Each number is 500 + 40 x the weight over its row's rms, rounded and kept within 0 to 999. Layers, rows and columns count from 0. Numbers have three digits each. The size before them is the row's rms in percent of the matrix's.

# layer 7 attention key, 64x64, rms 0.228, rows 0-42, columns 0-63
025:514460455531479508423423492580546510480495467484561445475471556550416502540502504444467511466490494506531490509534478493533437493560467471462505519519425505523488479442538473431516484500391460
027:514465454543521517483471453475555550529474502447499534477526515452438446484529515441520523479525503384502497443519511493541496452419481497472407486472501546470439425455555438470464490489473468
033:498508463479436441469520547486508504428432457434474466554495480455485469529510441473518400486482455494482486543494445478490414424547548499515476543483525473487488534519406508516453507468434491
033:515548478495559561484516402459499525557502498523546505412511567525496513619478523496560474506501484530535501427521531523514508514559480443512514512515502545538482449547548474474576560486485469
039:533574520477442480523582465474520521573523467527501504471541529404454583548518503540532569427507497488547534526485507486545481494543475443454464440505508554541519571453531509481522493535469524
044:532450432456448454468468430471474479411485463475548476524504454458451422505526466447495513471521490497515522505457459498515407451533450424524434515483422499435505515508490497505464504456460480
040:509566530469541564517510493494531585513483491518477564488477511489463579536534492527561469452497553563503525471564489488543567512581553522537547538454531480525496544523458575494510559556449486
066:548528470440447454517485549514512487472563539531579497540542497463535491576497488505617551507535498509510554508526511513578459522535444446502459463475511519495551507524530461493528579556510562
042:473467479498541525464529510457447556500445451464477490470434491554559565489481443526475416492513498551447483513549451549472468480441548571502510553506537457512508502534402508489454443450471502
059:545503576514559508548537462532483586524499472554533560539472490483503541512500517499530541524528500561470515511556544501459574479547550585519566588527532488535551514469449513514473501557554514
069:465496443518454529540505612516541438533548523487499496523486466532514535528501512602491448531477596512527518537501562513550510500473463497512522448491550538495512556541563555543459526489569541
103:535514547502550495493510448478459611503473484552519539488445489524546514485518482470503516493540447535425495506531461519453506537495557534509521612491532449498590488467418518462528423526472485
137:482549478516537526477579501415446563502507502511490533481476508516558555485551457498499479432574474532408451534544458544489451560491511507479523566515508472521513496485435476459553430537446505
146:534507581500526493465483414539471565503498466567506538521504513502538483484499503400520595526519423508471489463494460449425546511523559527488507602489495480484564488492430517494519471497503476
146:534495411544492510550527589517498490586549514547531488493533403486505501517522496450542542556550504564492517456546552521538522528509440588506505542563479559552522476498486493520538531528507501
143:482502463441519592509551555470564480485526480515478528478481553489503497546532517478471495518494480524553465498480513486491519483555546604497506482502457536566423547576486505534489600574549458
142:489542475432445448568453550489481508511546469490470453479514517511539492508500474519482522478415433487499442530510371471583572498472502496472501505528536528457470513470521497491540410487445476
140:520519444542535444448511547499515503503558501529511477473490482445478533448514509517459481513498459499516498547492473550549652502581481445516528515506571477567482484536450528458452568475526541
135:412538466428495491506511461560538484437546549488458456502484481504509525519518487519470493483497501478491413472511570457471491515531500535577521572432547483539563484487602468450522467500568512
134:535473493513543458584523519500510481460490495539503562480505467423436527442461460584456495498476505477532449497478518497500416555502527520477525580537507558523498523511499629529491497476459444
148:504474497497548504558536481485476471511528512464507477516464461414513532530485515529630554471448495495484474486544485515466570438468581441541488537502383492494538523461470455471514554495492479
129:374486489497600495522483454485450513571530507507446555489544493559520536515551533517470538453465579559593511504511478502474505525487497488497506545478483497536499439487476557523439541512455518
135:543450488528506525502525439518437452439518524494558457492501573565501495493502446492484506458465536524463408526536517552451591449516487520502498436536501543550555446457491577516508463554520475
135:548525452540559487520522530531546505478474478592488436488546471511577542572516474505455506424535533450508526466489523466492485398598455471516510506508510520426482489459454524531531506459464499
138:496529526524488486524507441508542556535502531433458526460518569424537560535503432519439487522419539542476525466500528495501489459467483526451561492514503551570526551496427457472476454463555569
139:498482496521461496515498513416488537480485507550476386482524552537503547517503523512601548543501481489529509415470503505464476520496446482473563537554548493599491508509564520491413517504480452
136:539557449494504455465479479428538490504535500500485486517565567515470441454547536564397534526561522509499496524556540471522482471468562461467467481535438482509620523504521498492499520490469442
145:513542508499518471485487548495520498564472515487525490535502565481496664535515510460507501550507547430531451507524557547482520550539533551486432513530464502431489406505540498468478470475492469
130:532541460476475450463500428508469566471510445447532500541526488521534498574433467507511461497460501577551514436509501514489473516512524501542411561454548566531499459563503481476530580501437483
131:455487527470477470566430548478547511456510378461450532469521484482482533531481527507481480460579548489525540473485506538505610476481510543517576480484507497524527454485489469483578490518542433
130:455493523475532475474518492509548488508492469468495456564481518427508458428552457526481503515540561534453513363472483568529592526487451491459492514469493540480462547523560509561476493509439493
136:468463526519443497514500475449461545373523509531536534492512540470502572374582507506490477496456480523530585543505556506463534536519500505508500548514471528447481507464447442495510471498469519
044:465507533522532550536538543457531531444452549441466493611523618512512495482492425519489522545544510467504480496562547513529540528542494471449535496542554525449476513543463546466500512475545457
057:491623480499520495508515543506490500477485489579463483440558510494505501511517516503506419493545504494496543497443455535478561516535509514512478558558410536586430444521585505508447496504521465
057:419483454493485462474438485572469450463476432566545484440502524499510486440529466456484535477513487533487491451470498500484482423412440488515543456460532498495482429460482502466437521553431532
056:469422475510476490548480540523509540447471549467473507522458484464528516518498448544487506539512569420467517512547515502498589453484547420523529513470554499479516522576453573525599542498504541
067:588525549495509500562562526442532583494505573477437512523478463535474523534493440509503505501519532465489487551589541518516598504535508518494514550568515529519474517529477506508543589448537497
058:546475485504427513471494476508472431513543439459635515548550530556546499475472577446529467476473476533507480448488510454531434484540452580489496497494499461549539470478527474502448459518482512
077:452568442507464438456569455505461462467507479606460471527502442498494473560502528483490560510499498472455537517529532561523455472524538575536478532537568472467499518520435556563515512507494546
072:499443433514487485431515421536474423527537493531563410550570560477533483484488534514552500530531532510501483467503485532543446481454472536506496442486528459542500445539549471481458448503464576
068:462461631495553534504431477457495535494444482461543475492426497523419436493522472525452480498487504512531490463450485445507505434471467557497506547509521541547493471492516495502549478558592485
081:484518579475532550521465551425561498518424485463442498484426494547544494492495511515456497472462523509513511493440577433531549527526489542496487524506546530526476560489433570497538445507486412
064:438512514544482613542463530503525496547454488527470510510446466559468477446538478488460481485462549512526481494501504401494542468484464455443579499400532537478465542459499541517508494530553457